Each number is 128 + 32 x the weight over its row's rms, rounded and kept within 0 to 255. Layers, rows and columns count from 0. Numbers have three digits each. The size before them is the row's rms in percent of the matrix's.

# layer 4 MLP down (transposed), 1024x256, rms 0.047, rows 73-127, columns 128-255
104:158169127116089099123090089079125096070143090202104091159104116153107078126161120118165152126146110102138105113121096119144097104090156153178136173126131134127148140163128106088143138083091105051054175140124190100125161116117061144194083118116128128108173170109145104166108181145191113117156137151110186091120172160140117118105148116154189132056158116091127128098101150105098089122116
095:117145127124094090105142138122164137159115031153159107180140089125132104162148133105117088124078079145100173138054103158174126206105139187133109126113148162106126186115134122130095103150128163138181175133177114179072108120191134164124065102128067147177112091162152120152125140163163141118095122099175127160097177190083169179144137122138136156082111026126094126090180146132155134174150
098:119079111134093143082137144138116156122103101198100115083156111093097095152106101043158146129095118131060171088122137136134137162176137144129137143102148126170089091034120109145109087138130074196109080151164100149149165081137144137094127142104147140089102176139082085107091073108118156075127174118141110153169151221124122175104137111121156145137124073179114118108143117150126151118123
091:146080115111098170086081102113189103111188139124125136155203132156179108121098193143108157127106114153174108091070168110162077068114104155129121072155129080107085129041099107068177138150110150075160103149117081141141137134140127177102109176108127125167172103162183108134071134146147159121135152157131105171142088172148128167180113138132131150157086154161157090132154154133121066150065
097:133180144115087132118122126152119140165156161167137133217145108107125131124131095135108113154122073117169135163137092143131112118156117076080143082100114154134195097123096112164060116176191167115135143141217130150088110210123051140137127158109153112110112096129119108124129084125121129192158103101107138187156090155173147113102136152180128079117135096138078133209141039098170122115132
098:145129184111095128158157115092057146204121115148167178174154089133099129128102168092137153104106144108108124148152080141123166163128141183134200141137159153136084131156163142167120141112051100140146150174094153169149097145054090085164119120099120131098115144110099120147096125132167118119190093072124135117096153112123169142152122084097177142165087145117152144081128119146139165129103
103:108131070142145090109182118143148105170153123128115140188183137092128166119074138145111135137125175132184139079175115119140095137123135142116123138123127091084219102094088179086082136128110167121133170102083156188144119140129079141131135112164101141142087159162105098120117101111185078081098061117172146131123094107059108043167088114175128095137148113122154037094118104194148153092091
099:132085138095086179112138136120107159046175083082151151148115071157149173180092100119178098158182173113140019114086102102154131145169156125120101172083136123073121116137115156157158135139174162127150163132137082094162106158136117076164191077187078103118112098140075143132100165062142145105100202119136167153163142119135098107163126097147114201102132154138121106126116112113146145145120
095:121118177104127146142080089109133121157126082136122165105151148169117159057136159133069129130142102148145139216117091165118156125093071171093100132121112125121108129116142121121148099102093084091103135144163148054098114124128168100104116070148110127142064123132132117098161069095125159126102146159083102123128093104140109164123071066137085163132152092202101189104175104146133146175090
100:156151119102116105147158179141139124162130130090142129146149086114087131123175175132154164128113134142122135169081094144168108085074168097119045097091097096151190113091157135112077041120127131095125105115163099152156157101163092123158100112145056119174112137101123067135185117125107109164103113139105066184125122141096078119124094164170154154141160101145126091092129112101117196103126
101:122085134117150159141136070122156171185156138131160166130146111162113106144116146133096170065134149059162114151147133147102164153198135157110166084083178112192091154117095133109148082119093117111134140128109172113087161180087143117120129166165170117138139083085147156121115119115155097136133080141168145152110114185144076121179091085166152149101081170128115111135194133061159169110176
095:160131113131100113083146177113113103123120145150134110126121158143159156102102124113093198128140167177209084154070154165135137195089143106171085090142148140146198233098139149062107164116090114122184145101165096147160157138075185099156099139091130128149101149098126097146136108129124153116175184083133090159159136165169106111151098118150131129096089136137141121182127106098139187128161
099:186171118129092087147158170098173180165133106123160111122126093091146062086100157170109122101128142136117208116144148099145108202131121104072164134077153131162136135094117137158095090117144145135152126128163171123147129097070128148119128141089119109167066073177179140124132138144150132106148129123155123135109110152095087105129107131105100068122098127175071109171142161134168142128166
101:134076123083063101152157034110168174103161098082129067153141107128143130118111138095127154132086089097150090091143131135131061158138136083150169120112138095155154098093077143099159117130139170157106105133155159156083121126142195137156112089107146138092052192067137137132132106119148125149109116153134146084098106134122092130112140092179069137082211134146100134132169196116096136117100
098:106107119186106124128138124155134125168141120180162175059139164115110127087111093160070087130107144136144083123101152224190133122126108122148189179078149145134156183144150133097099121095087103139163101163088172095159194078077186090053172122172066075184170161118100081130096125157146133157101220141139117142126067114056126096138140104119088134112116106151105126123136172121091058119150
097:163151050123156148098124142106171141082150166100146113110092121096201173110126140144175087071094131165150097146086105095124135142143167086161130080130161155119094133107139176084125159101154144136149095082145123178111140219120110129074110168095145157116121105119134141146101153143095097161145142110134092120079123109147131112143159145073127195171149126132121171160079073159129142174146
104:106142184191153174096154107165115093136162142159184098109138210100159076154160087174117075104080104127112099097097137150141082150178193138159075096152104176125119090136130189114098171084149117105100120160104152131132137058133162162070064076120077090092140145135154105120130149143128135163098142145073129113180130151064118101146094139191127106129116147126121144149108139145184128097136
100:137185066164105134089120108105157152153191101053175110156121102069183144066128164097123078155136171132114129141094073108052136103147093115158075093177176120124084148118112178116111147134098186132175101118063105154108158129158125189112107150102130161129065099136186172173121079143132110107070084145182160103138113154151113129091103121172107177155138113138170069196103140120132146118164
094:109158141150140158111126061122145112085134127102113095092105119104097159096163163151136155200127136183110072127168129139089159110119165186136094072108167128122107180125126104120141140124169118122127102096139097164160142167133065133153158163114141161151067101114147128163138146120131121122068160107104148079158137096135121091160115107130096138189098086146164080095194111177196107150139
106:081181198172130121155159170124163117120190086138062106127072133077081183100092108098202147161110167116081084123107105206048110092093174069062116127127138127055163151110162160095064113075132087079137158138085112150174142114104075118142120172127114123099099129163123141074125136103126162094112125105143075117109087109126100068154111170131106179089130107131126151186148112089095130154139
103:124127072123176095077127128159105111138120091105132113087207093164193186163136147130161142097130093137103127167140118115155135170171121122110155114198157085081108120136108101096111144088066066129143088151177126057145170136122080122101163076146101104153138091118131131089087150115172095114131156187130172075097099156230150055163113141133160104086142114109087128175212098106150190152144
098:074103090150102214106145151124147144086122086108115072126095136184136117146132110130159081112079145106138149215093100094077108141104187096117136109159143123139138136113105148143109133119122126096118106142164135126153128130122129139112090181169130190166155152098126090117113151131148157138148151148055157088092125192151046101166173122182134101114131104159096082145174099065211092135098
096:171104120118111103141081189083134200108101169121161142105097147150106122150158160164096160123151148113107055058126093131128094077089125119176108110082083172118154139161123078092113152141219120105069132138204124117150185134096148087152159130127121141171119118159126126167146102129088166119090175118060135096169107160121119152154169121130114112142110127116116108138140101097134094159105
105:130087134106144143163120083139152109169121154134146132149121139178160096161152076190197144106193113122151134140147150111104158139196163168097158058078121132088111120103116076147108152166159108110127142102158112111105185149117170127099140156096204099095128114088142125073126109055165148123173104133103124127155102145180149128126141044131130093086108117108140125152166122119137166161159
106:133090198097178124084077155151116150092110092112086193104080106150163152185121153146170078109130166151195111119101081124114079126100185187150138084139157105119118098100201157134116178096141155118172107176111083144108147139127146157069078105183144116071132105121091094129133090125106130160101145120098082070220141101114190115163149181133135132158127111170109140186116138172114137140124
107:068126118164146175153184069137111162147135093093190102126143109139168197166124131121164071147080144113200134152086180111069177186147127129136124115162129093146079086144121101153127106163131108122134143170152173158113111127117095190192135185103061160141112051176124151123156108163145133113155140193129127111165140089153145102107121102210132134067141120127172151102150070097120123167142
099:119135156191133132111212118210147127177143122087113127146098090159088094137129108110108114112129125153104164161102154063103160122009174107134094135098133178113105199125118124102117065140087118169132118113113144170128185108123100117181172107141108136092081148138142120174133155115101086058130104112137161134134165203124142132144064201116083134137106134156103148043130098087136126093126
097:131153156163149107045122078137110103149089153172152125106107173132133116146117139099187119115048036151144109129113167121116106175103116159097143151096118127132167139164101103089149123103155147110097139134161192159143129094179102089121179172103098090055106115124146153107185133087202135149171115095163118106078156126122115165077082125100100124102136159065103138090171138159122174173086
098:076123089161098106104174049121128122033070119106126080077182150157125144155093081084142085172127112128119136155107136121129181134105098126129131105110136120133165166130146086116122134091171154165112116109071110112160158130124132129132140134150141155078163144144142113185130156125149173109153176079161068153130114180167189173129157118106147150188163131144144129091157130155178114171197
095:120157117130123140085122099148152056055114105154151096137162098111211163132164088056190124143145103089078109141156102109121117153130107083110096092138119111125155070093008122156138142117171083122187140085089136152107149190128132129074138127101130108108118112064105160144130149083171128178154137095138181149152162125132058160075108130199175146151135082117095130177155084113141185128124
110:117097151172093176066092166136130137105123144150154170092170071127134120113124169165110162141087127105123097131148113159172110147155102140085174025126127178159115125092111158174127083090139115075139116118135139164134167024144159142180146125099127118144148137135205103138176111128109095152159112147188088148141145109095152121081168185119117097162147140088131143063088100133094100219109
108:157119113172090078109202145132131071116157133187106168123104121097125123105120094100143087180147116105138142155099185177111091128170109069089096105134123115076117138121093143092072143053136102125150119182111099072186075117090159129207146057160138160162086146127176126128081107107119086130107159167144176061166124189117135153145090143160157189145194124168137103128109141139103082108116
103:218183101055122086158150221112060122128171103176121084118128175182154141148131135138171124159112139136123204123149132126135172097161202178145161124156128101107133141173120153064168119139092150142140099126115087078132138153134106110161156081117155107121157141072126135098157090052087162086118111150092113139152124122091134061151141143130152160105129131125140117142102131154085117121154
097:122161149097061101122147176121138160155154158136106131071108135136027091136142138149124106091098136191176115124090130151147119149180115143141105122179097139187172177076133105080189154119102144098142123110155110094120144133083196152158159128068150182144152137133090107127151124131132162156125109071107167171159120110173103125113067097117141113072153127123094116127107131145125115127157
093:125136153117109116121104092089094078141123141152177158156159120143048107135132115169171127104126079124209096111117182152112115087117074081128159111115122146134116138114188078100163141153085129104132141132098146114185105111126084175084117153138048117125140155114134094169113156152142175087078117063118086179104190177048138162124103199111125097163097146143179134108105115180132093107070
101:086091146148123142118094096074161094133118162140090157148166135172123100169120079123119124112153121162130148136148088140101163151145139130105039100095156089152119159124136163130078142115149096140118178102128098142133110117060124138168129138143127087139128142108128076124157109159133051109152165104139065089130153120107189136180109100150129086090148188177141085135165109102172139160165
110:190153135153140128073151124170097137111205094096107125122113115170106132165126135159163166186128116194105204192186167113182117197094140142159132157105155112176080148148109137127136111094134138141122112222090099104064127134173109121173125182128101188146148116146193119080130101107070139141068088116106103138168153123121151093124170155137171070095130128156092080089122066200106092126114
093:157136113123128098102114092100108151115098124126122193101087034210133144101107145083150123112155135078160172193104120098096148082130149086145119158127160110126128125099135163116128063115083130119116168160142087096122136132143157088144153119103159131161130143078115140149159084091105104196200150123109073154178139139100097095128138125160169097128113075115124199105115085077160132165162
094:134141072097151134171123128118213170139168150150087112146162190111140075116122094103123153202150111152049116124176120095110153144130132135153111149114167056092068141090092182085128091157096131142177104165128140143123157106130099123146160064159128123140109151169162156122127131129089104114084061138198176087134114101171082147173138099114146176106085122136167136086069138109118031165159
103:129160182209075076108118160086078126055111175123131166119145195119153096124151113180138111128090162077226133155166131226140169124077144127178077121180131113184113103125147132141084149079157162160114145098101106109121140140108131099104102173158026119141147143146144170178132093076125127153158114116072124054119149121065183104126104119163180104114103120147099077129132080166173141168069
093:115125163119149083149196141166142107187148152100139118070180082093124067138174135084107110079065145087151176042084127151140160152158131145151141111111068121136126160045155124144105171161157183140137156148122127183119156095169118144123158126093068108158077188188096104165133094169129094130154102093071089127149136124039146120167082074071086175127122120117128106112078149154157191127146
104:130104192105177162173172152195119157148146115170108156114124123083112082160185129144098164096172114066050077144125097142147141132163121104126193107100150093139196131108070125090178082180137154145157104106124142128091117129144093126115088094104116110102123113149124135135157125148123147152133115124133145142149095053216074094156107060083114087129062075129118155108177111114085139111071
090:128105097122183129144061119089147147132168122115172165176167103135139162115071159116144094094120076157142167166082197111115117148160127135147159090120145107169092100160092162149150159136086129159156122107138148094077153130147107093173104140096156142088091110155117113133098119129078136085191149136134150114113110116117090049079145100117144157103095158066110127115089127175124182141136
096:127092101132133060128120120144104129100185154104138097102150061183161140116136137149081135128080126142123201200090121097102090113114148123110147116172090109120085094161123132139121165064106077128088195110079147129036113128120107108138078167094170167092124134136162184102134139105105203123149171117116151097111090111129134114227135132136112159115181131111121075136183047127092119144171
104:138129074127154180144153142085126132159166091123145100057186135142172136103143156151187034090108147136145145164179150149074103130145105101103157142158140146131094101104094122102138125107091134132107077172089178186129155101121158157162078126085165096137081142129110112107093183137101131104114122120140153142125076135185066132110090136095186143143114129145093058133113139169094135123145
097:102126055109179107088104184130119125091163156102130104184113092110133165156131142126139144147137148178100114161123121216106139134168141159159140101148143138097200099129127174141105097075114140183177092136083117138131163104137134132149115188107154187116160119122134123150115121090117105087117103142131108134109133120094156058112110131078161158145146116120094187159085147115102121164144
102:149119174167130178054151105145111113119086119152160134160108194073127085159156096120135142148127180047122131204149112160097145066127120139151000161163179139172138148121120169154114120098189134157125134153108088113122127209148166212120074147155117082131168164158136103130102096087130094124099134089092108079131105125083085133130183082139142129154135105131119116129094143123177122115132
105:185159121125091089126111151116125113154111136130157093120176164082149132101074089157135152138095164141120127093164164115060181133124175120149104095140153132197125024095091087132145143079134114133091181113203207144136112135109132163101114141111116094111130129088100173138147117077142177170138131084067147151089096114109110123176138088137168100138136137180073132152050132123105136081072
097:156128155143146138175140082155124139168118114111162089100163125104124135107121152153094171141125140151125095130123126058143129144159176104105133125097157136086136088110166172148133130148129169157129099158140154096104100143102103134133142092044053122097088094135128138180071091166141096166063137093161085151129107169128110133117136132095118166135147091141142137171167179152047190147151
096:121155070119109048151091134119157103115083029101072142098117059096096097126110116150118127098101174109105108107104109089083116055140074159085143097152136081106113147146162109130117158126118147111120125066182122143146087131097134158120136131132094138095048126112144139159139125119114152106127179103163154115073121128152083158056183172143165141122084053128138161172081185100142087102129
099:123115102139116118152163093111160061119091094085158059125133091079151174210148137143123145044164175108143149098114105144080135144168163070115173065165140123132128127147092099104106129143144137070047159098156121088187102082100141089127134100126175138101078117099110105113146129181111092099115137111099095187142128083131107118119144131103109125131174127140119146117086113137126064101098
108:132088097170091121170139060112141136120167081086127114106195169072162102164158125140126125162172132203132134036122168136092111125078106131083176165108178066109123163094132127100136133137125145160129129173138154122157125101113123111119092124123114151136119094122126130135138153121146125118062127176098138141077125144071104128015096169138127087200153167178136075160133105168133084108098
096:084043142119107101075095153149194189104143098125111074114100152144101114133204094111200144142120130114039121138090115136137181154139183166088111082136081050206125118122117077087119138141161159116179099096137127119184174139128143089107093172085164136140179136103105057057119133130124121118091105141154144116132118071119121126100178128161174060107140105126109119138069141082132107100176
096:125058086093063074127155068083128102144105131173124163171121088138066117159101126111136160186147147134135136197073146038072089144111086131171083113128167093106110179133090119129162072142106091163140149128152118115139191112116101138081163132163118109175128151122190119151181118108196075202112150105116111127105131101145162126073092119144161170104138119136147115137159166099157110159102
104:165101135123136139122098109116146166061148122143145067116140151098191088177131069131101134126127098212174093142125150091120168119121161089098142099152097046101068130152124144155107137121167102106135079121166108104113108149109141073085069099122139086103135132101144128137112099089122158168102164129114125171159098147182113167163108062164149171118085082148068130166166135105138176141134
# layer 4 MLP up, 1024x256, rms 0.0504, rows 74-127, columns 128-255
096:077147131170115097100090062130116122164150126129104075117115090071153152103123145089160155135134151133108181176145118193113146083143129133114126167171111113144210135126136155136103106172053152109099106117086131121218101155105108123093149129112078130168103118124147133119105094085111103086106141151130140086140101068068141098155122146181150164067062115115166138099137206144104137165146
099:104164113135100087130145134098130155134131133154103139115112137152099138114111166107122166064105179114122204158171165126154095144125136161124143154168109142159168056116173097152146147139095105152131104120118105135141141096081177121106106154109131138160138118085100162090172156104127092144113076109186150147134101116071164109103173150177125204159069217161107135121123105124095154105119
089:143106140184110144133145194088067128114113143147142110132120101151138139144182154152123079099152126139129110137104115145186055121086136088187138099134052174149131111147168126136155112156148144095118059174147075136144100109121120193089094133098165086167138107077060123042169170142158091113117133168118082124214102124139162125107091153172106143118097159135211125087112221099070105106092
096:147150116149126081114136115132114106123080154097121095139065152183155146118145107099122125079147105117129105152166111172116077136128137120133150154198099161090137036097140109139145125153139132124121177130133117111139046155095124124101058115093111126111124102105126120092175118148148105130162122115136134118100154099122165121167131107092157128145115130123136079225129105094073135124167
099:177195110193122125125104112161155173103150168160160112132161157119158086140102155109078125082168125111144120165107146174106127131133044178183175173131102134108114134166149083185071122130135170135023115232070120133098096109101108127138100099125122152141139125050161174088166142158079128145078144146116074143180161135059101138136134172158202123166099138160134123094129098107116107188111
105:089157149162158133146098131169133179086132166142176084097158163153079166131137115161112137083096146059116129104155092153054107093043084114145153167107098169117081108166122096161102202054138131127079143178055108140171108134125092129097134105129096117166124125077150134060168125074066170132109097134115097109076144111122101145206108165168167106093159078126158096098100160100100147111100
099:138154083117104114164118209127100186127149062094126119165121101196143167136087101110126121160126124106085071080159103159093136093129144118136160096142068165075205140118165168121159090120122128140155104115087102189161138127114109180174144167148087125118109097145105162156113140084086146077108121146074118171101132165121140176157087156193105132110150163080190125132143168167083160125156
093:184162101187161124115173109085113085161148143108130124100106167132127207116126161098135076122090162106062153186158142148163152101121148193103136134161101154103071102143158097132109086141149101147126183196118134082140164133119114155134120106131148132138079083087161142135098098108096159195175133116112163125198139140164097142142047178139166168165067105176125177079140174109103150115138
100:143145105118197124126137158091114145115195112128185084153143115147102151080077118118148170109093110141155155127130112129112115127108109143084061152105131127114102053180115159135090111113101066101109153107109097130117130116048123104130145143117137107148197115107063145108191120095063129152133108130148185184140143157154133113088128198134149123167145099139135126145037081110080139112130
101:153164123180107109098117096112160165137110105100135056172077118174165140116116130122126116128089153108068092104178088181120107145131102110170103112153126091149111074180062137144101142149092125108072115153158064115120107145116082139110146080086133147116140076138095168128096075158132150084170083163027082145159125145096101127100123129130138144103115078113162118161133144074115144174150
097:155204114158106123117090194134099166132103115140134158131132136196071190119078128131150074116151075146123123075155144186160107114075124139098128152115100162162204149114188079105133118101117177100118134196117103118135125125088098138127113069117126078100131143120077188146143073137126107109090095120113155108143100153104172126143124117098144120120149193094106123139109164077123163111184
099:082117183161192100154149116089113089125203107142116101152134100180108172139079145119107076135180070085117134118071137106080083147107111122089140124114065171153095131164122130113111178154166097119092182186111116179124079072135162088132167120184172109146154096125112116101118125118105171120127123115063091094120119171131119128132121123087174168134141181090127126213109187055144149097156
099:090169165129173162138107120115102184108222073179119134151111130139058130113130074110163121126129117140092100113088110119075122110145128071085128111110162104114170104151121121102136105131147136160109156092125094172130094104149115089133127108176114112128087118155086185115147096152095123097123077142147099134131068148120063102131067117131070212094139145146202073131093150136114141095101
098:088104146152160128154158062170135078130137112141173101083075166133060100106126102134122089138163108028107149063193141115059083100118083092077126139094125129097129148162178151116185147141147094170172086138096116158172068097126171129189104154153069081100130099112178150107113074141106126124089141143121110105094111176138112134175119165105119123130091108157140127171139160112083124122132
096:156161176121114151152153168072161137097096093121173138112150124140167100107084079120175172157156166143147073149129109135136109141142087150173135149113134180087172141152138132138151080125122177156090124133077128154141094168141154141113140142136105128113109129113152172114098117110180150090078111129080137146085143196107114116158089192117214122131129144149161149102088127157127082135112
102:055110111089140084143170062175157099135157100121110111158077125118165118097136189094121136077106088081070096160140105112155098133168090076159124156151139132102136125109151081157127167045098167161085207139149136134143047058162116109136133151161138063076120105128162185068143128130096211171126090153144113132105140119067154116101075154131077153170097094117095094145111148096111179148110
098:126159136168122107106150102115162101082150131134147162188139117129103130086091073049148126123082047116094125144118155154111087128134145108123116106142074128116144132166148090144054151140164140115129145143148112115126122073190078132095137095099110110103075063141175212135176088093126142154125032133095069126150194100100103138123085185113082141151175116111158108089150107146121105106161
094:138103134127135091139138169146152096123135081172153092118117127164078181122063130121100128143176101128126069120126130175126118112134115159142127180137130173119126155161147107160162140118108111136122105132083086136126139177125100137172111113130098107152096132110106156125148084137156174133063129167152062096184062105123113112105084200184118147183115202132215086090162169108125182106153
107:117174167177133111194106174145097165153091091092139165126081085091159105124144124095105100062143152117103121176138219132138093100152121081164150133095134105128126106121060111133094168099105158109082139124083117081174080054129091191116175075124152136103108118097143112075187128100083159136156074153086144148125175073127142085096129120089130127148127132179140098141155131072124159134141
104:149145110119129117223099140171066106106145121168142140136143152171069079062074080107097065148169068086121113124157134130103120141081127104115163166116069099202117164174106114143064082196075121176142143138165139189126142120148138068022109138140149118176139146110137101085111095123024115128092123121107162091161145169130084131110084108117112173094161179126156156190128111135118110092139
097:085119173119160141191146169114130126124108138144133151079123089059100158162065043126082095087135108117138141110150140125106129100165096113111171102112166135148155099090127119151151171066069043106118140142069128153134099103071162098135155118143129088134161156136161107115119090111126143163048117185111100120073095146110130132170064151156148114106154123123163101119174164112122098111150
097:083133136099030105173098119143098148150140130133119163140121092129150147122113150104178120166148138139100142177213111100166096096178149101182125078133094137161146132133129098175115122150085155169122138125092151166170078123122102082147129141122100080116076099097155147131086096085110133141077117183088161098164169138132169082156126151149137118103092112078158123102053115141116133130102
104:116112146173166115110139070122090172094142172154128146122152137099107108155104133139172153185164134099107165102154098104071108101094115118104179125114070123123106131122143103186098132108128080153094121145120109064119147118146120158103154104192100108101109150113170142145118142079130218161112113128136085158166153107128120123168125123120169174078082091050131151110118227075081071170097
108:030153158149192112174120119124148132090116035104159128177150134122131072110061144088106181100103108100126154116099114128129139108148097114107075163174124126140181126171108098168123192069138111131115119154099126133095120104118148162151182133169092050129099083095085151158175129164126135100069126129109114148129119069159154106161070136105105104168160120124091138157101120150088108123151
110:157134125164145068201065130112130087072170119115085100154162093151119135131136147132121128058098160116098097075167163180176149133126130155111155076173100152172106169116146075178152154084079136168116169178152134125132105103085091121129137123072149114129084135115142181110178101162077140104114126153165172183139153128129180133125137187172162093139116133108093102149156154149160155095119
094:203140103156152043120161101101129158132125077121122101144148126182127170072140126131117132098138084102117115104119134160098139160073118127091117106135093172138147128168060142130115119171187134091075103103148072131134123077127077076122106116131125119068116107136078179145124115151109126131076121122114119169176125083102128082158154144082180123200093105139109107128101112169141128111153
099:173215079154109134140131165146123112110112127116155125103148123130121191115068111095113156123119151084108105099173176133138129146130156127094130128127127151066151145190073107125074182129145176096167102169075145140130152140171074140138168128120105124104099108121144106109141174083109119141134097103174115133144145151133146160179043122180141106174178199159122078115138118100078157129147
095:157130136201109092120121106101142092102107148136110179158130085149155157111064110087124120133144152085108080105084123162141106150140102124164205169091096131093170163051163126078095124070108161134147165150095131129133132112162113180115121071137122151105055141138180163060125177133153115096125120128162064081113091159089154146089099195124185130152146119143195101122185174105125133136110
092:147173112156163146165099126055157140110204148079129139147142129148110145144123110069096070084070142141130081111129131128089139164077094150115153083147098139165100088152124068146149123102081178105151138116124139152112089099202102127114142103112150118167101109131127116079191096100153178105159106145139089126159180169165162140153141139126162143114137136087157097114162163106095124108113
114:179161136186155113173146084078147115111199148092134153101104112168155141145176131090076067066121084133107051175131169120143117121146084151162119097106095150103139138107091057163121141111097145142128161085067093136124103111128132150140142172127115119161107130133151181101219109079065149122146071143163089181117183139109094105098092159077129120143145097055191131117131126149078070097130
106:099146098150139122208129125117091100134154083110122124165149137146085098131119164138175105158111072074096153108160150140166053086115120115124130102158151110137157144143143110114149140105099148144072141148112100169125111082107095184163159089124135129064095121197157104132126161113122131095139111105133113137180086106118134097102111131123117161142118146083191136104141107089146165145137
102:172128081141163090120117129164079141097116087119160149118022095127143161107117138097180060083135144101140102178147186101158119103089173144173154109098132134173117181109101157117154146110103107112128118122056150132170094110093108141104137142112113122182119081126118126138177095119070144111055089180150073087108108095096130098096095123153142118120095160154195085136171155156118128136096
098:116193166147138126144119129182087114163114139091140083133085139151068139081160151083156071108175103116089086165147171141172071118048127105146102148206098171142124135132087105174156098112146126182099161168118113115195136135116140127108132088165091114130177137114103124118153123136080192196119094127145186159153180135118093120134118144083163108056128168145099151115081166132115111124082
094:088119119179190124152168138112122209068129132130075126110169109172137127063159150064149165122134122121131170165117114180130153170120124150089094139129091138150140073081062052160129131134071152150081142175071170110121124146077177086097125133128136072171165112142089167120101119087128164083086087130074091121120134128117128141138123112129114189083093089126124132089096147149120134154223
103:131170104151093133161129151069128091090126136151120114162132133145110174137088110134126099090174166074118105114165139156127149127133084153163088059130145149124098092153136061141117134149135100142098105151095099080146136094147087117085124156184145055104091138100127127091188148215164101136116173121179102150117140079132140086130077162101134145107112149176091037127090123137128132096133
115:102162105177124045135081202124138144151110103097153196138110080134162118112074096141078117142157104128083125123168122144163070140179124158138122098073123140183121133184141091154095214131148103164114094151125159163190128079112155122134146107137061136161140108103124160089148124145095101139097030134141082124112128082068168101138146164129074077097124144129125095104139169118137104093077
092:186158156147127110126165070158141166108140121148175150136118105169088114123116099127085118126120039156093115165129180156114129140116089104112144131128134111128112178149156093149091149121092067138105040170103101138102157104104153053156165055104159094158066077120157143104106096103171130175098080148115133128174124120122090110106125169172062149119113088096082123112151133169156138111107
092:095113233118129136130110163111097141116087112128098101085131128150131128107109097131059088136120098114090152152108159152125100036103154158129141136129102162179164123138140145139161175147112169072098151151101177147179112093106163113109150087109071136105092138161155115065153071127131114091092060128119111121116114122130073150218158124083076139142116088130121096141060185157125066092174
102:215195148095150099158109175124149172102158121158163159116135155139118180131090105120077101093097127104132141134163112150140069171050118108168090172091144097139189064121139137144118112127136122175089131176085143177120072076140173164141116139103073125153203092156124183101168072141071165060124146135116119120125109093078173098140065128066073099118136132070163122174174132181141077127132
095:141133152187092104141142097124126072164194125116099101127128114149105103141083128100159162071081158111111116094116145185028100076161065109131161155169129097133209166129139081114108099160136098141051133156123085125109079104132136158118119094141086121134105111149124100123121169137053138111142106119075115088129126094060110176191117134111154150129095164076115082148125151064071156126137
104:073149177151095114173155179146130139085112073136107146084125061168125179124149167098125148061104144063094130145074136171143126125083125194120165123114113171150145106169153155162096138065113101131095135160087123100179093107075117158100096117131139163095102098176135097132093119124118127111086102172121026143142196187158092136087155150085146161126106069125198165166075110085133097095108
092:111143142156064120168156122129128199131133077144106069119123134140090105137169166117106184102154150084102101167122130187149127131094080114115114176121055175106205124115184092199168110128130135153099140160105142098113135149165165152149108087111137078093120179157154138085147167099154150131091097133087136216114162167127180162176094142152169140120118155148124103088131105130110072108109
100:137138173166191096110140092108086144102192120104184086148172121161115105062095138126119076131103111141056125094166169109084101087118131156084107111116086147118152129210124117127081059162063074119072150182128108099117118138137110123134112116200141157120119106148129149105106088099116071124129128119142130129183099084105086153206126111120087121126124159068178147166101156133106166182139
105:113140133137208134108139170065090196135151114107105113115142144151095108067095092122105108102159125099102071172122095152070099182059113100168131100070112125098120083171095152140085139140048092111122150108128106153115112103131149070117131074183169109175163150092082150104120143155113110142161128150102137137118132149134110144089117173105124123162137129117117047191116130100056050145180
099:135128085092173084113141166081106144159171097095168050122117133134123148126055151100116125126118094133107169130186114206108082068114138147094095133167137196081150059157132134137133121172092078119097146150093081098137142111092138175165131145131135178157162150113137149133172137103086139149135120150145147167179145122043132128142073158142135188175102141103190168119134106116054161089149
102:138129193129135067190141085103060115138242125112101122130107106184160153121172160095101118103173109131120099117099109158096092146147061111171114159176116097103079114081151133188165103050120131183101159125093199140130096093104150184067104128121114110121122182134130115083161091091120183125120121150139090153127086153132173159092104170076103216101105136117130115145067100091096174120079
107:152151090130101109140113165158135150131098143161126127077140156166165166111175117108097117111106123075103119138141136194086088141088180161137189184133084168120165066119128127107080128182184189106115140186171143116090125123134151101092095130121071117120145109068108144123226118137145144157140133141138133088153139149066149122189115129118209113157164192114149152102133154108065108085175
095:101125144164109117186106133102106166133185145167051124093146130127102133107120100124211106132145180043132117090194139139146106100109113055111142135126143086099167173130157116159120076104144197159094108159135120145116127111052133178095121133110127106106119148135126112116115112084148093084061125123129201182129151153084173095132109130191148160090127151094174106078117154162116108132156
096:148154187173179127109127120107138104135160089106139095150118138086103092079134110124033117129081122052083157153089200153080094151050058114151178125164073159073145097166085113145121169122109125057176135158135103075162084103200121123121122141151128134137141090141114115121153107163143104170107149117166092121160137159145106126117144156089149133160120082108180190116106157066064165109128
098:101190091129075141195133151081098066100142064121113093186118136107101138141105122105033150073113105089125113133113117116181124128078064115118147087147125130185144122148074129101161124097148105123134154122109166141166057129147116166138208106135100093065123088130180093107151138103122109164106173184102131154104118080140159059091118113116129121122132185118145087164093174089105089166119
109:156127124190184134153083101188091107140132122123191106136094125100135100161092135078095119132102146115110141113121066131084135146111175102137150170091121112132051047116172137109186110067110149128058143119125108117146135147125089156107105114113068128118161146182169154097122144141145106079086087176135079091153106162107129135165123133127091149096111102078206138177142125147163075134133
095:117121102199112117174178117076101119109182102183117145161149129167049129142072127091077141105150164113105131114194178118177094059147090188156124156163109115121113075140124137118139103127109064076106179097110121127116113119157117125092195141228125125128123115116141135131145106104143145083123137175129106137129199100132101130128139144127101187125095146125154106128096145100064089120106
093:131160098148118143107123083150109114134116141107167095132104155146120181118192077143109083167143108170121141082120075127133120107105077151084137172127106125108128088105145142099173115091156120114105158174126130147169145135130051137126133134165124106137160108125113214132113127125192166144078136151130060067123079121102124143154132163121119113164122189142146149184175119080103082099219
105:113136167166124122196083104150087148086190116109131117104129095123142095151075126099099066177079118111110100117176162196137123102121132146173189148117087107112126150158099109180156161141140126100081126133146069116125095071090111135079109121203090149094075142146126143114160081059101138116121112149101111159109170105126157063176111115193153147108073103097144139141163135119109133096118